config.toml
d_mlp = 1536
rope_fraction = 1.0
init = "normal"
init_std_qkv = 0.0164
init_std_up = 0.0164
lr_mult_down = 0.7
decay_fraction = 0.452
batch_tokens = 65536
seq_len = 256
Each number is 128 + 24 x the weight over its row's rms, rounded and kept within 0 to 255. Layers, rows and columns count from 0. Numbers have three digits each. The size before them is the row's rms in percent of the matrix's.

# layer 13 MLP up, 1536x384, rms 0.179, rows 777-831, columns 128-255
098:124129115095125156119090115156099109130139071104149111139181135152110083104142126133140117133154124141119101126118122099117123093172145148116146153109126109159163129138123095135079141091137150148137125104163155160136136125142128101133133103122143132090125116127165124142087064111149134108135153140163146144167137118140169127153121141096152139178132155092156150144134185164112145126130
096:151147148158158151181128159144133116103147115120110130109155127181107115165115117093135130112131132154130112154160090153101141116113103107124137108141110151135109140120128127086157129131164131136127146142116097130087127157142100199114104080137108137123140137082106114149146146143141135113115128096110132130120161129097150111122176123139148158190149116137136115122103101132090115117143
088:162154155132116131110144157107122145132113155148125126126123139114104121153077087132114122133117133128155099161112142131085113117146159118148126140102125144140101185151131067126085110104145114118149087155141177126121127095090163097127087129115161109148147120143169098108106137124115140109141094171146142158119113176108120118141153122139130154147129133116122147117094162099203140125120
100:110118144136135134085106107127133108137072150138082141151160118148123124137121167084123129130108104167171114152080089122112158165137112143137138172158100095090169101159125111123149122143109128088148176092137136155118122121146164134137120182117125118118112170136079113196146101147142111135070115094121132113123136108151116138168136156183130133138092135102158123110120135124171131139099
119:133142143152095147106092158133128154117121146179097126080148136132146168143127156140105115133131101155077096121142107156126142104091148174159133087093124140124106128141131144107105095116116121119108108105125138126117129123175155126119119104123128101126080140106127130155118112090108101123121103152146111160137113138128111175145135084098131112151106131136109146099145135082137071153128
104:120097122112141123115100112144128110119147126153103103125155105165102099133132127151118143102127112177119132146093128147134149146094122125130167160142145121102126162127113109146135130118144133156138136133157154143088102104160159128099137091135141136068115137108125151161124137091170107122141127142118106162094125185172110126103149124127111070142126156104143117133121122140156135137101
100:114165151110109143160158112114110132101113147125115131145105103113137121128138087109113113135111110101106090126126085164148124149120129111153096137140147136123190124080148096094072156137099096167150125123109113134114085187166122118117161121144165124120162097103169085157129105141124164124119126117123106118159109154177144138144138167108119152119124112056125124132126114121096119117145
113:072079128136137120149095139137132121115143151127159099074081094167084183122148127121070120088151092151165126147122089111093100155167146132130112110108127139145114135099108065108121136128123171134140188119111119169134151175134139120135118108168117113121086116122120182126178103162121134140159146150110102163165106133143123141125165131127112104108158125111132129149140050126126111117112
101:133093131149110136150160123119122148155102145080134151148140167167149066110072146099104130172150129064113164134144135130168139110181116135132139118114084100113166127162107128120164129109100102145136101127129111097121091075152123126114115167136102138105124143153124187143185119138142084104132107130135138167148143129135160092117121164118082121111145081110142143163106129143112135143120
095:086123124127138111156085121151107142147133144141139142092131181144138088141130113121142158127117155149148092135116192144134113147130068128161134077157128111125128113129153114122132151088132168128141136119124131111120101119099111097112110165125132140148169137104119110121163124091115123089134099154122154145114154109123108123128118126166104114148120145134132138109136108130132126124102
094:121124089139175061174136144107145127128113149153099133127134104129115133164150142117119154091114133130097154113112148124122121140163124108160118154113174119128109145114131093164068151121097135080151134134141077096096138131131111136102092151109123109107148137146146134126138109117098102132121126109137144142131077073121149148157159158154087147156111155160123142135122147128132101143093
088:136097101112129122121187129158129139112136160152158121143137139108146134126093143124173157120154126105140115154115157091136152128111156098138113178146117146138145094093108101123104137122100138147123100189120124110088101104149159136090139101124158173165176156147148116111116169137154167122151108104119190129122156112093157128139144142160137105113081086119094118122163115093127152071144
088:131107124135128136145144154103110174119096153099204114128125125105135133125130152079121124139169141107118160106125134118144138115153101136121079087164117165121096165121099164109122156172155118119131153103108155131143110122095132118117112080139138136153138134145087156102118089112125123092133143187108137135159152097144168127092137127147114156119138128144120124158133145110147154157108
082:099091150121121112120087093114131179100144107119117117102148132098135152161102127146100126125101088160100104174132138105117126131137127188083150112105128146142076152111127095128099100131130118097171115142133183169105126094145132179122182116118109110125137161093142095127131072154138118103128103106122095084097123096120142120096179122115118143070155113085100116131170106115170152106111
093:106114152104120130121113155094154125139112133098137120146117112116107168126086187093125170130121147137136096106111115096111127160107092134138114124145172152153113176119122170125064123148112140122137177140166166124127125166155153147115116122146147129151131111129121155132119120118095141142126147115109171108103102067134150145086126103182124106134111149143130160161109121130058079102139
096:152125124126159145132141137146141064116112124140119145135115151143109141092165161113109132090157162130123118155144117150111091162166143140116102151134146136116121156124143144132091102103116113083164140098097129122133148148120135165119121140184110118078092139138146136138103137130097169150119157137110083148125179090124151115173141129124147142130146135139124129112184129143102149153129
102:108119154141116143146146145132106135112173130122125140155131120156114121145121164119124158075169111089119128121102096174098171144152135069135152149152144113144065120112156142114113120122160169115130181125140150146149131146148139135125133093136111134171125116146109120151097079127181176121113144118080100125125110135161133122135089150106128118168120101136106132125164088160159132119107
086:108122081159143157161114117143112134053117145156123137059133104105149151165143102096155165133099115130043088144115082097140131117114117143148106138105190149157163123109112102117107127143125153164148108134138143157138105074142116123114118129107133135130163151100102153135103146108130125134111105096133118151132118122132141131124088180141089104099119120109143141077152132143154158120101
106:107104107106151108106147159120100147137100155148089076076139112153140116119145122108129128162118120151124112147103147121100104127121116145101106119124064129091144124078144122140124163166173162113158139131156105118120121130148140170092148092185139097079119091124133140098130148117129125118105095160124133154119148116133130142107075088141114087140087089132125126147132164143091117096124
104:152077128158132141100175128123090168101173165101129095174104104142144175157111133149108125144108112119149137102140107092110102113111138107113125135150148137103131125121078144077150170096098134142139128127162141096107141106135132161107139092156144170151110165112144119120110131103115173157095121126109126130096132157137130152140105158105140095153146133127129133161125087091162107117120
109:108103095107100142146145122127141150146132114145119109080130166114130144120119116210103124161097124106161124149111118144102105108148110166148142134149136127117179157131155115098138121146191139137086144137185151145108134141150122134149165111110147141098139154151132154127117114126120113089163116112130126159153067176164144141140105143098136116126124095091116142162112146124103135159105
082:119095133106156073101143118153122131115102110123134089148101118140104136154092136091185117093126122156127115125163127156166119111134147093160126156108094146114094104137161127139151081101140109142160110103169159143160115137147149165100097122091155143142124157106124111147119107145139127114125139134097148130150124117146134130147126124163127130129132119129089132167148158188168144106159
107:127073173153117119083172081095140151128154098148137122105150149150134151107180133142114160143130196110115131142069152153108087123143099141110089087119102141124171102164093149104162154142104187135125128154188088128125125134124139107125120098141116079132147135139130112121131106130141119110135138151106167096149130159133072162142135134141131104138130117100137101114145091180139131191132
095:109124142126127152113156138124140152101147107112166134132142075125158137129133079083114101131134111151154162152104080096121126158144143141121149108070119155125111103138140122168160137095131162116079124135094140113102120081184157145129099112141140150110113097154113135125162110118135117101137123097130147099166099159094102137148145175125141122152136089138135110122147126194109152077154
092:100140130167145105138137105082163089096103112097128125110142123119109122126142129157134112111166119183164143095135122145079134120123136089169143082120165115157124147119144142084108142134122132120157161145095103120184132181092104168117087134133139150130120117130145113137163049153162101149100134108147127103068122114142148102144105128146129142130142114126099106102094154142106173102184
089:119113098149130123115124161137134117134095126096140106140065174110113134167124109147110150148107160123125126144122130093170108103107107114120119146103091153115132136147099137132138120158141118157167130112136115171098133109136124135128156110150167145119116168130142131100126116107148134118125118104171127106106157123154110070149128166152090151122131127136167159048116118150134173144128
103:103148106107153120128096167145139105139145138147152105108106095102133189129121136112117114140081088121116120154144127152104135144138093127123108139132106161135154130109137121117091153129159130157161109117092145095120133120130129149091126129129143154166091130192110132108115160112087171142135120117103130146102116114159100131120100120143084134150146145148164122168138125134149159126090
105:111193129162125154127154100107160156129125099151153115110117134131147118125100152151074109112156096156120152179183139116163098137105109152119133112091103118153072084117159122116099082128152157135140102147090157083139136146175101132153128102178116082146125120134146108132107115136168126110159134137129144136131146145137139147132156144139139094080130125155129127151156136087116113125133
110:144091163109147132121142086138103159142127107135127095116106152141156145140127146123118102094135118104108173113144136149163130091141131095139155133083148164115084098142142109095114125158140121088098122142162155128134092144119141128120116095148125156095122091149141143152101155163132143124141135176120132117129115129141133156128075175078129076159129125137131137120130099116084093125129
102:162084113126102114110128101115092095127114093101125129111154157154128123134124105196097132110102108117124085146132135140157131130163072163117115115123132139130152060093179119124147124102123127137107089108145141124098102123130152121091104100106156146164123128088117149106169139100120118152122155139151104178116099151130146162112138132097133155115128130116127109114153158098126123150127
095:124099143139173111125106103163114155166079080154151123154091145152135093141111102110157139091102147078097109131129137168149123083082126146105163177135137165144102137112108093098101107120093133153122117118118188061106120131151124130122095141119094118147120154120166158121124084130119165150128091090131109112125146150118111121142143078108108144098172113113136174142117095079123162130114
094:090117158144128147144161110127090123138119148145135124075084110101130143161153153157082171130145082138120129150082150107071179105093130157142105137081163129080105124090089147150081130140157105130107145114092122164089144150190125115123110133139127134121134125106146138111126098135130119173131129163125134133150130123120176128158103124099131073137159111147113116115094082113126087130070
108:140152126133113139145105087126109100133114139117142133126104156130159109140098109126176103133132097101139110157155142129114132149126153127146118135142139125143120136116136080156106114119140166154154135120154110113102108146149144164133172136124095119142192175127156115131096161094092142147143134112143139118126135123124135156148171152114130127115154129126091150079141130129100134151094
109:196139097125146107139141136121115151077163097083126106144092142108147146139124160120156129144100139116081115105128128163139128116138106120124155131105149128158127179072156141120157152135105133086147115115125107117114132144103104159144106143104139110128108180141116147150149135096076117153107104124148131117139118085144138112099141122119092140133177132150133129111171151132082084135148
102:138088101150115092136129161151100133153088144143137131170127103159126138132173144152098136169122168137096118134103135138134135115140062158105130157120097101169109108128089078121150122127130157139170131146125136143078139138174084117138129128127149049126126105139163164129108136130099150156115151133100160167104119149161131153139129155116114158098145134100104075124163127140143133115086
107:129102142111139100079120099094125134127103099126107134181139114108119124110143108130141098146110121123103149112151140133104136095139111105150107133132136107127102090156105117103140122128127167128121135152121120107069115169116126136143086156077126064093080106108117140136120087116148116128130097139159116146107146140135094093100104095151129147162131177163108115083106145113139158143172
082:119081118115144151180089099116154148145129144153140084133120101136164145115094101132126157172080116159110165113139089131116149102130148108131139142126120148121160169135113096164121125114123130155117153095087108129127154130114104113120166131139153127134129167106115153107164140128127125132141104110125043094139118153124098170098173183172133143138075081120120124106142140135111110092149
101:120146128122086154159103142153150097099117175146115124161106115124141123125132155116143109099121162104108115143072140090109118137145145143110104134145152056106156146116160127138084153140104085125139171125121138150138133085162110151130147113187117117174136103169128151117180110088111079135128136141090131150136138132140127114090122130137128127098148116136109122114094146089124108110136
096:141129136130108189160130116194140118099114132128138113155106105146126135091116173111077111111137102142098102125117155118136123091114159097106180135105096128181138147128179113096110120123123127119123123131119155107101124064108124117095127134122120122137123122099128106139121092177142127126086168176171162158109112118168075122116130145125159120155094135113127150130190104147131113132115
099:157089146143128116146151140128114107119103160116157125112112117123087128093132153204145138139156202118110125133131145124137144093102118145152138101100100103180128131169104128118106075124150197174116128147098129131109088093125075093111114163119167117128090145099127115113137167111099145107139110140144148129134096182128145101116106199129142144102158117111127167085101124113134127119059
099:106135138129112135106129122128126136081172158159170146099159127100154163132097107143097178160105101109129105144140097137137142158162111136145130102124102117146113153150121101125094104102170133098116127135119142107103134143089109189131137133116117146150130106177134124156086133121109174143086131099088067125136123095128152110155090111142132156135192058148094143141133160114144134141130
098:159112116078116140102172085130132145154099103145130122132122144138119099121136135114126164127134151145135140120132119128113129131122132163174131164075101142127158147179112144142113109167126130127107140109123121149113094156125130168159138132150113139135118146097122115093117121148147152135125132171123154162176069113100121090112134147089141100140124120090114105090105143125114097157115
103:122105157138135154083167113128163137104130123118085110159137163154149110147126130166100108139102099103121110157123132114113094148175132136125121090147147137179122121127076177148121187109132142127150126129116111144151177139122104144115147113123099100104158100102093124181119119131130122139110131080145099073110154113138080183114139158076120117077136116160102134149141119108102148144123
097:116169149116108086128114151153145090108103138149182101126085108133125108082150161097110124132169156125178090116150139122097100140077129122124152150148128161103174157168121141068132118106134130135150112102094065129102158112102164128098070124123137135092154162097129126117111141157098136146109164163128140169084166161160140119154105110121137116161134152117074122136136155130108118115127
102:147094162137158094150156147167173132155153147166116131147151168143116134163157161137148138119139108162139135158138113118142098137101092115156128132156167129125093136130117136105155132146164142156118134106119119131135144140131134090126154081105143148162136141094125168135142094082115120093134123134109124166135163129140125124162101141121086124155117162137127130082089138110155137153118
095:095137144138136140164142144121177100113063124150122123071153084170100139103125149125108130156125121124137091150113139147136128106123144148126091113138117193130154096131134119113065154101152142123125083115118136161124136124089154145085129102153107135124144126076123106117127191182145118132161091085116171070120131122120167145112154158101143128112103156132113133106115156125106089119132
099:137156062123097137144086135168118190116130181101115107111144133131121088124082081108121114150133153158058173120128123121079181121179095117138121092122127138109108135099120101134126156154140169148099113127150143158109151133145145167103084111108156105115156095137163106160118138142135128145192109086076132092134114124139139066163144171117124103154168078126144124125113116153105123118166
109:157161164141132133128139137117149145094130155081126102090145136131156114124125128122157157132085109175074105136137130115147133138100127117119117091121148179129124118137125151109100165105147113107126139138131126126130106141115155154110080128150121123152138107112170131180108104129163086107112161136105117122117097167128088133150077115171120127112129131154099174143117141111129191155145
072:107106167153095116119111157109143123132112111111126121132138093149113116163132150163134147150135106101111121125117107137091143112121146132107150108163156166161142125134110072120114145141108115148119123166163095165117117105113120146117123133098185128134151096090099075096121125127167103110114148153103091121121159108122133125110120106137157111186092081146184163130110171107078119098111
105:134152164109099138135137130119165114098179107152165115124118139141162138121123130146131135146156136124108140100122159147120095134144126163102185113138155135133125120165101120117114093114096126122152141107118132086130113145133104155141119109150098122101127138123095133116163085129121116151136122122131149180124140143124108138099102115112138150115118112130152101162076119079093106144155
096:139117136120124160175141142139154117133095136121080122128116104097119154098109152138127119108115163143125135163144123125178073119135142116156126123174071106155168112136152095152084174108127100144122166161108124129139131150158069140082140102121105104118137122160144110147137123125143127110107094114131101103120148096111102107141102113161161123167142164145149127153070151119157113128143
087:067136111177093091135155106137130107129112100124199113130156131143143140103113138104137108098097124128147182121118096139097119161125104134140123132114120168163141113079122133118118178103177156126155087141091134161164115104097106120122156115106116155099072131125107122107128116148177089133113088111108174117110134087100113150123130149149153154153116166094114171139123167130069130130128
092:174130109114129164146147139131158123117113130127137134096119130098131091134092084107084159115102140111120169095149141115107160161167147134156151139189155109111139148142081140131085116158135119087131134150116121091153108140146146102098123109157100133110130162126102125133121092145154145151096133169165137129128144130129099157150120112128116074164129116112111133095131147120131156156170
105:117111116116097166141143138163128110125119131208121113110091131154132126136113152150098151165136110137109110118114162135127130095155116122129126155148130147119118184146129106167132097124117095112128162103139097112134160122113097122093090140136143151141135134110133152112071113105133114115123125126153104161088151152133139098110160159145143112168123149097165143144117122150150106121123
098:116137124118146130141130129127140100147118146140144202129131121120142135131098157106137161117131120135125103164114143154162107091154103159142153088071071113177115146134096087120167156093104092095125160097129157113137141109162146193118151124084098162128149113110135134123099087166110152094127139110138086143120130133120152141141128174079092117121132088135129132139134107113127160098120
# layer 13 MLP down (transposed), 1536x384, rms 0.0688, rows 777-830, columns 128-255
105:108124123158123110141112085150135117141126101091150161114146141111097111107132123125121131105175121148133147124153129113148136111108087105088100140166094156097114132114119112110171140117099118102117093177142135104135133138120108133139110132137179147135136107112143123139106117130126134135119085115131132089087141164112143140092116140198102100110120141127114124116125142155116122130126
095:168099141189123123133098127127141133165155141159114101096133137113084132142077108119124108129133107117128158081077166146099129162124137114152129146126129133129125119132144149162106139117139136110109142132145157101150151126131135142147124186164122126138139118153120136179152108120161150149140120167131166118114111077156097167116150139130116133121096132090112111093143124102123146122115
087:109100101171143108144155111141178112123122131148136129138136157111096118100122126133143105130138119116129101127167139116168132170160107152118128145150117118096163124137145057156121097162159108124108132189075141135154104152140088148139133131110145105138052096140112139092114129112145132096146145118126154133122176129143106129132119096154129135134144152111133137124141089150121134121143
099:122149132098141136152159155159177150111120112130135117123154122172147162120139153100106163074104129158090098178158167143151183104096113114129155126129137075126142134124113108116149173157076095127149079114144127120151126152129125103102146137111119124103101145149118132139132150118166107151098166118118106111109103114123142138134110145157110114118105074154124130127105100130107141137099
123:114098142121168107163161122110136150129113119143131168120136101118152120142136142141138103122146135118142109145111185174107124146104132135159135150090135107098100092084121104157165142147124097196150117119143111133126089134079154112095158175167150120110117138104139157073148123112105149138109105114123124113145160124096118131104130100170149120113134111161118160154110123060134163105150
107:102143126129131146118143107121141118162114141145135145108176131133107152122117094113121144117203130091135148135129120095132090162135093136122122123147132130147105099116116173138147119106129150181139121117169052115148130120146178136140143158110133144112123131147132135113116119182120134144115108105122099131106109123092150105127093153119149126116167148154164127100086154118087133071142
097:112160144096134173106127132122150108144125146097108095074143102106125130116142144144141104138080155104188131143186132117158130153135120126091122135123107156139108115104118066117099161130126135129083138123132131132146145124130129147101112128122132105158164133124106122143066144116128125097137186113140147123093150091127146120191106087190099149165122098123131114126091113137138122140168
114:125141121119119150107132122147137111108116098126137145162164123170100102145079103162149126131085161159132133112089123141160131067122118136140144134138124113169136129128117116156122123184164126114144120135068124136127104127100116121147150159094160123135164147128130140116127160125196120143143154113119128154103141096129134143122104095127152129133073090120111112176134125145119115120108
113:118087046148112160143139139107154133137161144128159189123134145106112121097085090071162083152097125163116122161120094147122153123148161126128143114145114099167130145180130139104111121132096120147127124115132124137099066128118132148135092150155142145139113116162123137128125112080114130112133131100129133150114079117105141156091116136148135133071153093072137122180158116161128121125106
093:111092160145076161161128103094137216191102107134109119104141096122139177134161105080126125158131135141114111099128127093115122146164135147135121134147107156123153133120127149141067097117114167130125108112139149097146137136149123118162171150146114093128113121149163140143100139131100157110087130103084090107112126179161141097102135185107095117152131128082164129133152130145137130145138
103:122134109101157165118135116116116115128147141146123131109125106121154170126179150113116101125115146134100125132099132126140096098148122117123157155100133079101120155133139100125067119103142119167127112111130150142115114122068137128134128122135120137083163091137129155119121147102114124142121139096150145146135077114157124110103192113135156163163093117111138163108120161110125128144146
086:106074098186137119137103139129073132160183103139119114090122150139102109066120110127103133144120165143156127142146108113085097109111129107152147111142130163122101116154136139133134181120153137143097162087128088115121133123119117111131148119139065095153111128151134132083166109101069102065061146109132110127151136153096115141116156118107152131149122113138145167164119133128141122093150
095:079109106122094109094162166085126095126157127115119116159126113092125140133130154124111150134137137112117115138144156171092121153153169117118122139142111118047135110123117122108081111153081156130167138122125113097139136136117115093112131170100106185165114090127139153122145182131145103150138147131149135137147145131094134137130110143120097182123126173109143141127144155119147121109136
083:102074145158138144120088126148124121128156113118120139118128163106101138102163143110120169118107141113120117149155131129069122106157182168155130122128151143161106130127182144083141143149166142163112128179137090135141131143117130131143120147124116143123132141124151129100135122117097103085187088137131144116127167133105147116136104139124100174091116139110147116099129122175121105090136
095:157099090136129121099107173124149154179121155080123122140090132162101122123129117088154155125167093112139108123108139081116156143122126129119136090155099126161139111146117121130137160097120102161125192119120176116102145153074162118105156141126150131090149104111158095140134134139120138131125126106116110136160111112101098115122114126160133160135075140141091185144151098125110111132098
094:144136165130171099156140163142145163169129070094139165096022133120098132157127110130119145144089116135124139098141103077152123103128131153114128114127143151098120123117140125129123177170152128139130135106134128120134110117113083128126117113154143104124105092120135098110105115106142119164154117113129107117157126138131137114109125124107156091090078128150100165111120116120110108103112
095:071153132143123173132099106118165124142116138144060118117169127111117162095102134112113092135121099108130134114154111194104168144146137158127118109117133094126130056113144157119119137144143165128138117112098149138061113161097118144109135134088134190137147150147115124098085100081139077152151135105102085144155183125096137116101137153152118148155074143110125107122162077109132138153125
088:165132136095128139109149123126116156120148136121143162129145171111098104126154141111140139114120115125129178088117125176138094145137102109129165099132095155136104160122128111171148136101119112144138103139132116154165121131115118118139140118155133148143099144118120126106141089126193125146110125132106143187086108111131100121132154136126147142099116128144092169123115135156134192127114
107:110138102142119153101123125136133186138131156099130157134143122147150127107119139100152150172115090134166137143086142134149145129102155162118141100092146137103113122154142152125131128122155129136152110151089074098105133081128131150084162151139143164123104134126128116120099146102127153120143137133171128115114112091139105153124106117123131096082117132121141120158126131152099115076159
100:112107166122090195159117124127104104144145144139151140142136123084118152114125127125128146115098148118104108192144113147130110100204129137097176133131082118140123106129090118164103137108131134161068115102089090094168139125156111120110116167181053113157160117114142131099119132129141134106174107142130114104155165152106133121172075126127114171137119125110181128129135105132165143158119
103:143142145103126174129116119151084117112098090135140139118105122126103155107119112139095149116142148165148142143115126131154114135146111163139130165127096133143097146180131101098176093089090172128111119120148141163133119099110112176118092156143142100140121122115130137132128113138160126113165130108128128133109097143148146169146140142132098107099146139144082131119162140121165118107137
082:119086109154133114149139131119131120160147096148137103120093115120103153152149134143113119175147127119117119125127156121145159170076147115134184140083135155169165102169124106110138166143074115142156123174127167117082125135166133130117128136125125173104083111128131080174154147161105140110113078106166128091139123123074152130151105096136135124094131111120129135144120128097150144154110
104:112149118107163126159106156113090084130098099138077149088117121124164127125125126118129117151093140102149132137161148162141132147119134151136116168154158099108153113142163106172129112099150121114129135116109151099125136135120101147158129148167093082132103129133124139142131087134097136119128149144144119163100142139160144113122140108137160154089110125114117161166115129112114122119099
093:133125125150105145106133134130082159108109083154127147138140115152156155115079151155132143119151141096142126124142092140154134144141121077095148130129125105122144111156139113140156157108125170135170094116108123130123098155153134110141087115131144120105097147144138123092107141142083141125146127181119095135128118129164147110125184134128185108083153093142127112122163143144108132148124
089:131122112130098103115109112187168130143131122158170121136140139127116149126113116125122126138140135083117145120161105145119102085163115159064154159128155181144138148158138109138128104147106094120106133110131125138108120110117180092147100116106079126103090100104125119127100138144126165122161130123109116153129142125117160124168135180135142110118120143142165155146126099136151135089132
086:119174136095158126130123125110128163164152130081098144123085142068152152129112083116118127082137111121179165115112150133154154156123128101154138133116124144117136130141155115155134164102134115111160117106143075153107079141159109082094107127118142155151126125103116149133158150140151132112149133111129153164079130145102122121123148188105131125127070142130160118111119090169155141120146
108:104088111134114130167102158087113118122115122109145163147123139105123094145197159078121110105136146124095107136154113118147088140097142166125145156136101184146143131133154107179196129102109160134137094161088121133091160143161098061135134083129167109123145127129131137135076158089126136088123128076107146173115102100124137115124094178144106121113106092095145109102152187139099094152146
106:075166138151125116161116113135097124148138126129107106103116127133161113104109123136190121121085108107146107097147139101207160161131104133118137135107147098168116112136134126127102102139150155095078125119147109128120170145088132085149154140180095099118174135163137142137150136128099127114181149111093132118174130129124147114141140136113101105081111166116151142101088155135113147127114
104:118119185153134163128104151158112111170120132110099085120127159141123123112145126156141155112111082115117148147186121115117102143144103128093157146115133091088113116142095157120143125120126150157111142161147108105130150096093110099089164090138146130128121128144099148121152123112122151177135170139129143122146124133096107129097121141148099111111149093157130169111137138108144169117172
097:123154137150097088078149113090136118133071115167144099125127165083108150167124102139124109128126147170118118173125128098104120133163132127068112174110153094130097143131165132137071111135141133116154155112117132161104110097121117115140095097131130112102151133146139082134156146123133124077110139077103142124129099129154140119108107138134149156154158116128122157143128135157128156140122
099:110119189126143081092192151118121108133165140118144146138140117184086138141153156102168095188101138123139103122157117095138121143111133144160086130127090137088085125103127118164131169131130090161134161144135067136133131173143140146130118112122095119141119112141145127125140124145148115142165154131115146164146133146114170135088093116061142141141117117134144132091120124181129133130108
088:144115160161117133174101157155139111151153165132128123150126107101150109127170124088144095146110100114121124147149108108176140138141098077155138128137092142117117183116084129111176135154092099136125131114117115135126082143096128133119100126122101134107097137111155102133118176169092132086125138118132119162165180161152115189101177131113122152137153125128146114109132128123137138134125
104:159126126131092141106125091139078101106091164087166114134134114124111129188144102133147095147121139140121099146160159116150134086127148127164124082143135137143128099136096107149136121144143132135164142133098105143173159130158124156101091116154132181137113113151125109104168123164163126193115128124116095111163122095151124092136134130167123101112098079100128087126112114088119088114156
103:119127133171084134139144117091132115171145134128079146106160145099157080105182133117189151128134130134117137113110165118142118144161129152118140129138119110160120149097127141146148093112132082133121123121106150100143167108157107096117128107130117149124113101109090132114144201082115127139145145133120134082153120143138138126149134128122134092122130128126107105140123139169119131133106
102:113169162126141103139108112116122081133157139100112119140112130127136073127114113160145112169137086143159092132172125124124111133176151125123183144146172135143111099129164093097109177131126109153118132163163137112159099143158115162132106157123135115135117150152143124138142078143158110124152128107168107143102101118134155126165087092106119120129131148144116160146153106188144106131114
108:132156141106115112099109154151106167105149137092165136148164119108089128151158148139076138146120121094162124146115137107132155117120127121173113096139099129096094136148169088143110113165103147094090105101098135125095112141102113111164113115138135103140147086137124168153120138152116124101152135148066114144135111113146149103154134149116126150159071139133145114124150138140120092136145
086:130128108145096108083134159128094091132094126131178132160149133112152112117114149122132114118131103100111133136111105176130177132157088146104131127118094160089106109169103128167147100126106148134120110123132136139091127131127154101149117153148104171114140132130106150141140149138139134146142106147126115150137153117063105106115128174092116133153114137150153147123112130101090144152132
100:107124126127127164124095130180160065124163118093111149151118139156136144102160103161100121128129092116159123102123116135158158094120077157121099183114109124129156133117094131140106131121171148120164116129146120143166110115157132123114091117107110143125132130157100116121135153143110168095098112101123120138146119109110089153126105130125140170122136127141073125091156106129101087161128
101:137125117157147112131147135073190121130151175168091118148116148122135103129122153116139104155122138137113100109102117137112124129078151129142111078152121139134165135134113132114121142138134156151123086170094077104132129116105091159137121138109157145121149137077147145100133159122100131128148098185153145114111103118169118150093134133143132141125097086114132153109113172175142118102116
100:145140135144119138134147121134085093129174099103131153076101134078147125127151152077161112137128162111136120106189081138128073134115123143121119162150143183108096145135146142118151110115147093130127086123150129129074106099128170132150129108111105112160137138123094103117085096190116123124112143124134128147086140149117128117148102143168128124134149121113114136136110104160132109140120
100:179122143108104134130099132173115114128122151074088151111105137152134099084131093109111118110087171094117170120130115124101127096198127135147143143079131125096139071155121156158141129142106143148106115113118105102119147097085172111147124116115097147116097146128130134139095107144113074168152142114137162123154114131135131124131131143107114125144128151161085134154178147166122122104156
099:105134116105094091078131185113114131160092128092145148143135142160150137122134086156108128125141183156114134096135162108146169114086163091169102121133112108138119124154140086153175145162152111065120114110145109143105101159172145130122146100149114151141166095122094133150174155158114140108118123102129115122165104116104162158109109168072149114113133130119108093159145145134126115101114
102:179151122141082087178109117129150156118148093135129111104140126116150103118118159127097115138068160107133111124111147125139128129122137122118111081103126169127102096081128142118116127126096121126143111122136121103128144149128089106121101165082134147109154133121109129163112153145096115140107129142115173144112122199139091146122145126121110135158140079130110108144145109118101150134128
093:160157134148121129117115135132147135140124113155150086123119126139156147138137164119164105161106099120126136173109137153143106119087131120165108165162132122149127140081154138146129122117116158115097100120132091092118117066101075137129145101151121125131109135098083186140193168105157133059141135119124118108115113153129116139085135139101145137134139091142155131082118121116120111114129
098:121128143086117111102188113131136112136149109107139160138126106152172138130088149161124126142117169137135106104160157089109148137140148132102160139084143141105153146149146158145116112074150149128131113156106128138134133085160115100151142162165159122127117119148129142130105115176139132142147150133086148130109098138146116102090117107114186138109114135138125155140094122162126106166128
089:127134151115128114099099144178119104146125127107120122131201075076160146130123112125110144106191184100119145128114092106154165141112107076131117158101146045129100148097136146148138124160118110132107156107107143145150112087167178165125136105110140114116106134101179161127192164110124143105144104109142124120133127140135123110145149118103116118130133111103152095121186154123168158121123
098:104145136138115153123096097117164097137135114148141096108108169119139120131153120106185131173112115132097158123098075155110090128095167115124113128175133147145148157129132140150147132186118158121150116135103155087137108111098126166123134116116123135144102176132103122101085109156134086163103136134127096135086113140120108135106094117125136119130147096052107127162149121105156130108124
115:146122148153112100139139140165149125107172103092103143098130134140113151102133115104073126104094142116136148121109142099103131156174154083106133150154189103122140129105132166162140134126128115122135108109144110110150117147086126152060120132103144146118151149104131181119101090180162124132116099136131134137109158124101174119111183158136166126161093095115123111123108162101123156133094
083:110132116123074107154156136117094132099108109137130113137103150093144045139095154144098093143150158123178143148089111137134140133103148143117117125103149150143115126128151119104154115155090137138145128106147146133153128116167145101132120162124123132109164124141138080110162136146137153156140112132134134132150114077149126132130098135097124080117114111097131112126080100097155111138143
101:115113130108085134163113160177177157132163110151114167088113128112079112109142110148103107111136166156087117138153101160121147081156180145125105139137098134118166155153150114147128120130135122083141103159148110152106107132120176127115119157128104135078164058146142131071111106135110139143110137127092139088157131091123096094129131112139127130133110121152132110146120157148129153103139
099:146147154142110135150095144127144127110135122137072139115099138161153097129133139132167165105149136120134144108139110128162147133151126130088127095184145215125131170111120164130153087110124106085142103126117104157110090107179142133162130142129145152124131138129152137139091136141173152071181103111174136121126160126134139144121132163081133114103109121126134152114143130088165115112096
086:136131132111107148147089114126158119112124142124087156157117108104111133124140110162085150096109133110125127153103108101130152111118154153105088136109102151102103140125118145103127131141145155170123114080176136134130164143135148134129141137139097156114117165144157128135146168115112119129104122143144122162122085153155103163127142104157096136121163114088158110159132082107143147150139
098:110110047128119099099144175106084146118151112157163144128109101097115098118124140126128104129117096115151145171145103143095170144114109098148125109172145079137132097115120119126145127152154123151164152102138112139157160121099154125107122144161113137096158114114096138162144110141111099111123164115128129138090165090159102145124152082100179104150128134104161114132137121119136123102136
101:129115139116140107115082106160141134097179077160114096135109125118094152164194176170135122092111157111150146122140119070127127116115083153155141113119129120150166109137125156140140152076128124122096142128130133164145098133173173122120128134142102139128106110155142134183120129133165101098155129118104160106137132135120117147146121143108177148119111120121146123174147129132094156160104